python train.py --n_layer=14 --d_model=768 --n_head=12 --n_kv_head=3 --head_dim=64 --d_mlp=2048 --vocab_size=32768 --activation="swiglu" --norm="rmsnorm" --norm_place="pre" --norm_eps=1e-05 --positions="rope" --rope_base=8110.0 --rope_fraction=0.5 --qk_norm=false --attn_scale=0.125 --bias="none" --tie_embeddings=false --parallel_block=true --init="normal" --init_std_qkv=0.0204 --init_std_o=0.0204 --init_std_up=0.0204 --init_std_down=0.0 --optimizer="cautious_adamw" --lr=0.000418 --beta1=0.95 --beta2=0.98 --weight_decay=0.8 --lr_head=0.00557 --grad_clip=2.0 --warmup_steps=509 --schedule="cos" --final_lr_fraction=0.0 --batch_tokens=262144 --seq_len=512 --doc_mask=false --train_tokens=1615000000 --steps=6161 --dataset="wikipedia_en"
Each number is 50 + 10 x the weight over its row's rms, rounded and kept within 0 to 99. Layers, rows and columns count from 0. The size before them is the row's rms in percent of the matrix's.

# layer 9 MLP up, 2048x768, rms 0.0198, rows 2042-2047, columns 128-255
102:53 41 43 57 52 46 57 38 45 51 64 42 41 57 36 53 59 40 45 54 50 55 44 55 48 45 45 35 41 49 43 55 53 31 59 48 49 52 48 53 35 46 51 33 70 39 48 53 62 48 56 59 42 34 43 42 54 49 39 52 46 36 45 66 42 42 43 27 44 63 44 46 68 55 58 50 43 61 62 53 57 59 50 63 74 43 40 50 72 56 58 64 46 56 47 61 55 36 53 61 45 36 47 42 70 55 51 45 68 52 46 52 53 48 44 43 62 39 47 71 48 45 53 50 65 51 35 51
098:55 63 45 46 39 53 44 59 45 53 34 37 53 40 54 44 33 52 42 55 36 49 41 40 55 58 54 59 62 54 30 38 46 44 52 51 41 39 40 27 43 35 45 51 48 38 60 47 50 56 41 45 58 56 48 56 54 50 50 43 50 46 65 63 56 26 48 48 41 54 45 33 45 46 52 81 61 55 60 44 74 51 53 57 36 53 45 56 60 37 49 56 40 45 44 80 72 43 57 66 57 20 45 45 57 47 49 59 40 60 53 57 44 46 59 46 47 28 52 62 52 50 52 42 64 44 44 46
102:46 41 51 46 46 54 56 44 59 63 30 67 40 65 41 47 71 47 47 26 63 43 47 62 50 43 58 44 50 55 65 46 55 72 52 52 67 52 60 42 56 44 41 54 59 45 44 47 57 47 68 50 64 46 52 56 58 52 46 55 43 60 48 52 57 40 52 41 50 46 36 55 54 62 55 48 32 51 42 57 39 43 52 43 47 37 58 70 37 45 52 45 66 49 46 40 67 43 29 54 48 53 50 47 57 53 64 45 49 69 42 49 54 57 47 56 60 44 56 75 60 41 35 63 56 78 42 62
096:43 43 63 40 54 51 54 54 48 57 45 35 60 51 32 38 62 45 51 61 52 61 41 53 34 46 32 54 51 58 62 45 40 45 27 56 58 47 50 31 34 56 52 62 53 42 43 63 48 44 56 48 50 40 49 54 48 60 58 49 42 52 45 57 64 38 71 45 52 55 54 45 69 54 36 65 39 53 44 51 57 50 40 35 52 60 39 50 85 46 49 70 67 47 44 42 67 37 43 61 46 37 54 52 74 30 48 55 35 45 56 43 73 46 38 44 52 56 41 42 45 46 47 59 43 49 41 64
109:57 59 64 58 39 61 45 70 49 49 54 53 52 61 46 75 34 69 38 33 39 40 40 42 44 54 41 42 49 70 50 58 52 51 51 50 35 60 60 56 44 49 72 54 48 39 45 49 35 52 51 64 45 44 46 67 52 57 44 54 59 47 56 62 42 41 58 68 53 50 57 38 27 47 52 50 68 55 43 44 48 56 53 62 67 41 57 48 53 38 59 60 50 35 41 67 58 47 49 57 46 51 48 70 46 43 54 57 64 44 55 57 53 41 40 48 64 46 54 70 55 60 49 70 38 58 33 35
105:71 48 58 61 65 62 44 51 54 37 65 15 38 46 49 39 61 51 56 43 28 63 36 43 36 53 56 53 51 67 60 55 39 56 55 52 48 48 54 51 39 37 60 53 60 60 57 55 50 51 59 48 52 66 63 60 39 36 49 33 61 49 53 50 50 31 58 48 42 35 46 46 31 30 51 53 53 58 31 73 62 41 47 49 65 59 43 56 37 51 59 27 45 53 45 64 52 55 46 63 50 62 56 62 64 60 46 43 62 48 35 15 51 49 46 58 57 21 54 40 48 49 39 69 38 43 39 46
# layer 9 MLP down (transposed), 2048x768, rms 0.0148, rows 2042-2047, columns 128-255
104:55 50 37 58 54 51 65 61 39 50 54 47 40 49 47 53 44 44 53 49 31 45 51 36 31 55 40 71 40 48 44 61 56 34 48 57 62 57 47 34 59 52 70 35 55 66 43 48 37 60 51 48 56 55 28 53 56 52 49 64 43 39 30 35 63 53 37 31 35 67 27 51 57 60 55 54 59 56 52 42 48 48 51 52 54 46 42 50 59 57 74 56 60 34 44 59 51 55 58 63 26 80 67 48 46 44 48 54 38 45 44 54 35 43 40 66 49 52 45 47 52 39 60 37 41 28 54 43
097:46 47 73 67 49 56 48 46 61 46 46 53 55 58 59 71 51 68 51 49 70 62 49 46 51 51 37 52 48 38 33 57 51 48 56 33 47 52 45 58 58 49 48 57 41 37 54 49 63 59 49 48 50 42 48 52 39 61 42 60 54 52 55 39 66 54 39 38 38 57 42 41 48 71 35 39 48 65 40 53 60 64 51 50 58 61 51 48 59 60 38 41 53 38 40 43 57 39 53 45 54 48 41 42 54 48 60 49 57 56 53 66 61 35 54 56 43 66 34 64 52 45 42 32 39 75 54 56
100:73 58 44 42 58 58 62 58 56 55 44 44 47 30 57 59 48 44 48 42 46 61 53 38 58 44 68 46 56 56 50 62 53 32 66 37 43 49 40 44 45 46 37 42 58 49 35 67 44 50 63 47 56 49 49 37 48 43 63 28 44 51 57 54 49 60 44 23 43 55 51 58 45 34 61 43 42 43 63 29 52 42 37 47 62 59 54 46 33 36 61 63 57 50 29 59 46 41 39 62 34 63 42 57 54 41 51 77 52 29 56 30 41 49 59 54 47 47 37 50 45 54 47 57 48 42 55 54
102:41 49 41 54 47 44 52 72 70 53 67 43 36 42 52 81 52 44 49 52 42 54 51 42 37 62 40 63 36 58 40 44 44 54 47 59 35 48 53 52 68 63 60 44 59 48 43 38 38 40 57 61 63 52 60 43 56 59 45 42 51 47 34 56 35 43 61 41 45 51 48 49 46 64 65 53 38 36 53 30 54 49 61 41 25 40 45 39 52 51 37 59 48 37 46 42 46 59 46 34 58 37 59 62 77 47 41 40 48 41 57 30 58 68 50 34 41 46 34 44 26 48 54 46 54 51 47 53
110:37 51 67 37 40 50 63 55 50 58 64 43 48 49 38 60 39 54 51 45 56 50 46 40 40 62 52 44 56 40 54 38 33 52 57 58 33 48 37 45 48 44 51 48 52 47 38 60 44 61 62 44 44 33 56 40 39 49 53 57 37 63 51 59 54 58 49 39 63 51 50 62 60 55 61 57 58 61 56 71 60 50 46 57 51 39 59 27 43 54 65 56 55 38 43 72 43 52 62 40 45 41 27 38 55 50 40 48 59 46 44 46 68 58 63 40 37 65 58 59 63 56 48 61 52 45 60 54
103:42 60 54 54 46 48 43 57 34 50 49 48 50 42 51 51 50 46 47 50 44 52 53 48 33 62 57 67 38 50 60 57 37 51 35 49 49 41 31 42 41 59 58 48 65 59 29 44 55 48 66 56 60 51 68 29 56 44 42 52 44 63 67 49 45 62 40 36 44 46 64 50 47 44 51 31 44 59 40 63 43 38 48 68 64 63 50 64 52 48 57 33 40 56 59 63 55 40 52 43 61 62 54 58 54 41 61 53 57 49 39 33 50 52 53 62 48 37 60 59 41 44 43 42 50 48 65 58
# layer 9 MLP gate, 2048x768, rms 0.0201, rows 2043-2047, columns 128-255
093:62 32 81 38 37 44 22 54 48 55 46 40 53 58 48 50 55 59 43 55 54 55 72 42 65 68 31 54 37 61 37 57 52 64 52 39 38 59 29 60 48 63 42 50 51 39 50 41 55 55 51 45 46 56 48 63 51 53 47 49 56 38 53 49 42 49 58 63 44 57 59 80 43 44 62 46 45 54 42 54 53 48 58 32 48 62 53 51 37 40 47 56 37 36 54 50 56 45 62 47 49 38 66 34 57 51 57 68 53 60 48 47 61 46 45 54 54 38 63 49 61 54 45 60 58 51 46 42
100:38 40 53 57 57 50 37 45 62 34 44 63 45 59 45 44 48 55 52 46 61 30 47 60 44 63 48 53 36 38 51 28 40 56 39 45 42 47 52 51 76 43 40 53 39 43 44 69 68 52 50 51 51 45 64 50 40 43 59 63 51 51 38 36 38 49 41 45 46 34 52 50 67 38 34 61 51 63 43 56 60 35 55 53 44 57 55 65 69 43 45 33 34 58 33 47 52 36 62 55 44 59 61 38 48 53 35 59 69 55 32 42 49 25 52 52 53 51 45 56 55 54 51 47 46 42 52 44
095:48 49 76 45 47 59 62 22 55 50 52 53 45 42 56 45 52 66 36 63 53 45 69 53 52 46 25 45 44 60 51 40 37 48 56 70 28 67 49 53 51 42 54 60 39 47 54 65 43 53 45 48 73 55 42 38 36 46 53 38 39 39 53 46 63 45 58 72 56 45 55 50 37 57 44 49 51 35 63 61 35 47 37 59 45 51 46 57 37 47 74 55 44 56 53 42 51 41 61 61 51 44 44 60 61 59 45 52 51 29 52 41 49 82 48 37 52 54 50 38 46 56 48 44 46 57 51 54
116:50 42 52 37 43 39 58 27 45 43 42 20 60 48 50 60 59 33 53 66 41 67 71 62 49 47 44 46 64 53 52 45 56 52 45 37 40 43 48 49 43 46 45 45 39 50 54 57 65 63 41 40 55 62 42 42 45 55 37 33 64 53 41 58 56 62 50 45 36 52 61 66 60 59 41 57 63 58 53 55 53 42 52 41 27 41 42 62 40 53 39 61 44 58 50 46 58 52 32 55 55 52 60 32 55 75 56 44 54 33 42 49 40 33 43 33 39 41 52 38 57 45 63 59 44 69 39 54
106:74 73 51 66 45 41 60 56 33 34 26 32 52 52 65 37 54 37 39 54 44 39 61 41 63 64 49 59 59 70 50 54 36 48 55 48 58 56 50 42 48 49 45 25 47 50 53 51 46 71 50 39 59 46 54 51 53 49 38 33 54 47 47 55 22 65 49 66 48 36 56 47 53 48 63 49 39 57 57 59 60 59 48 46 39 49 54 47 45 61 48 53 52 53 59 53 55 47 52 34 65 43 68 46 40 61 46 44 57 59 51 67 46 40 52 25 55 45 44 40 49 45 67 56 63 72 58 53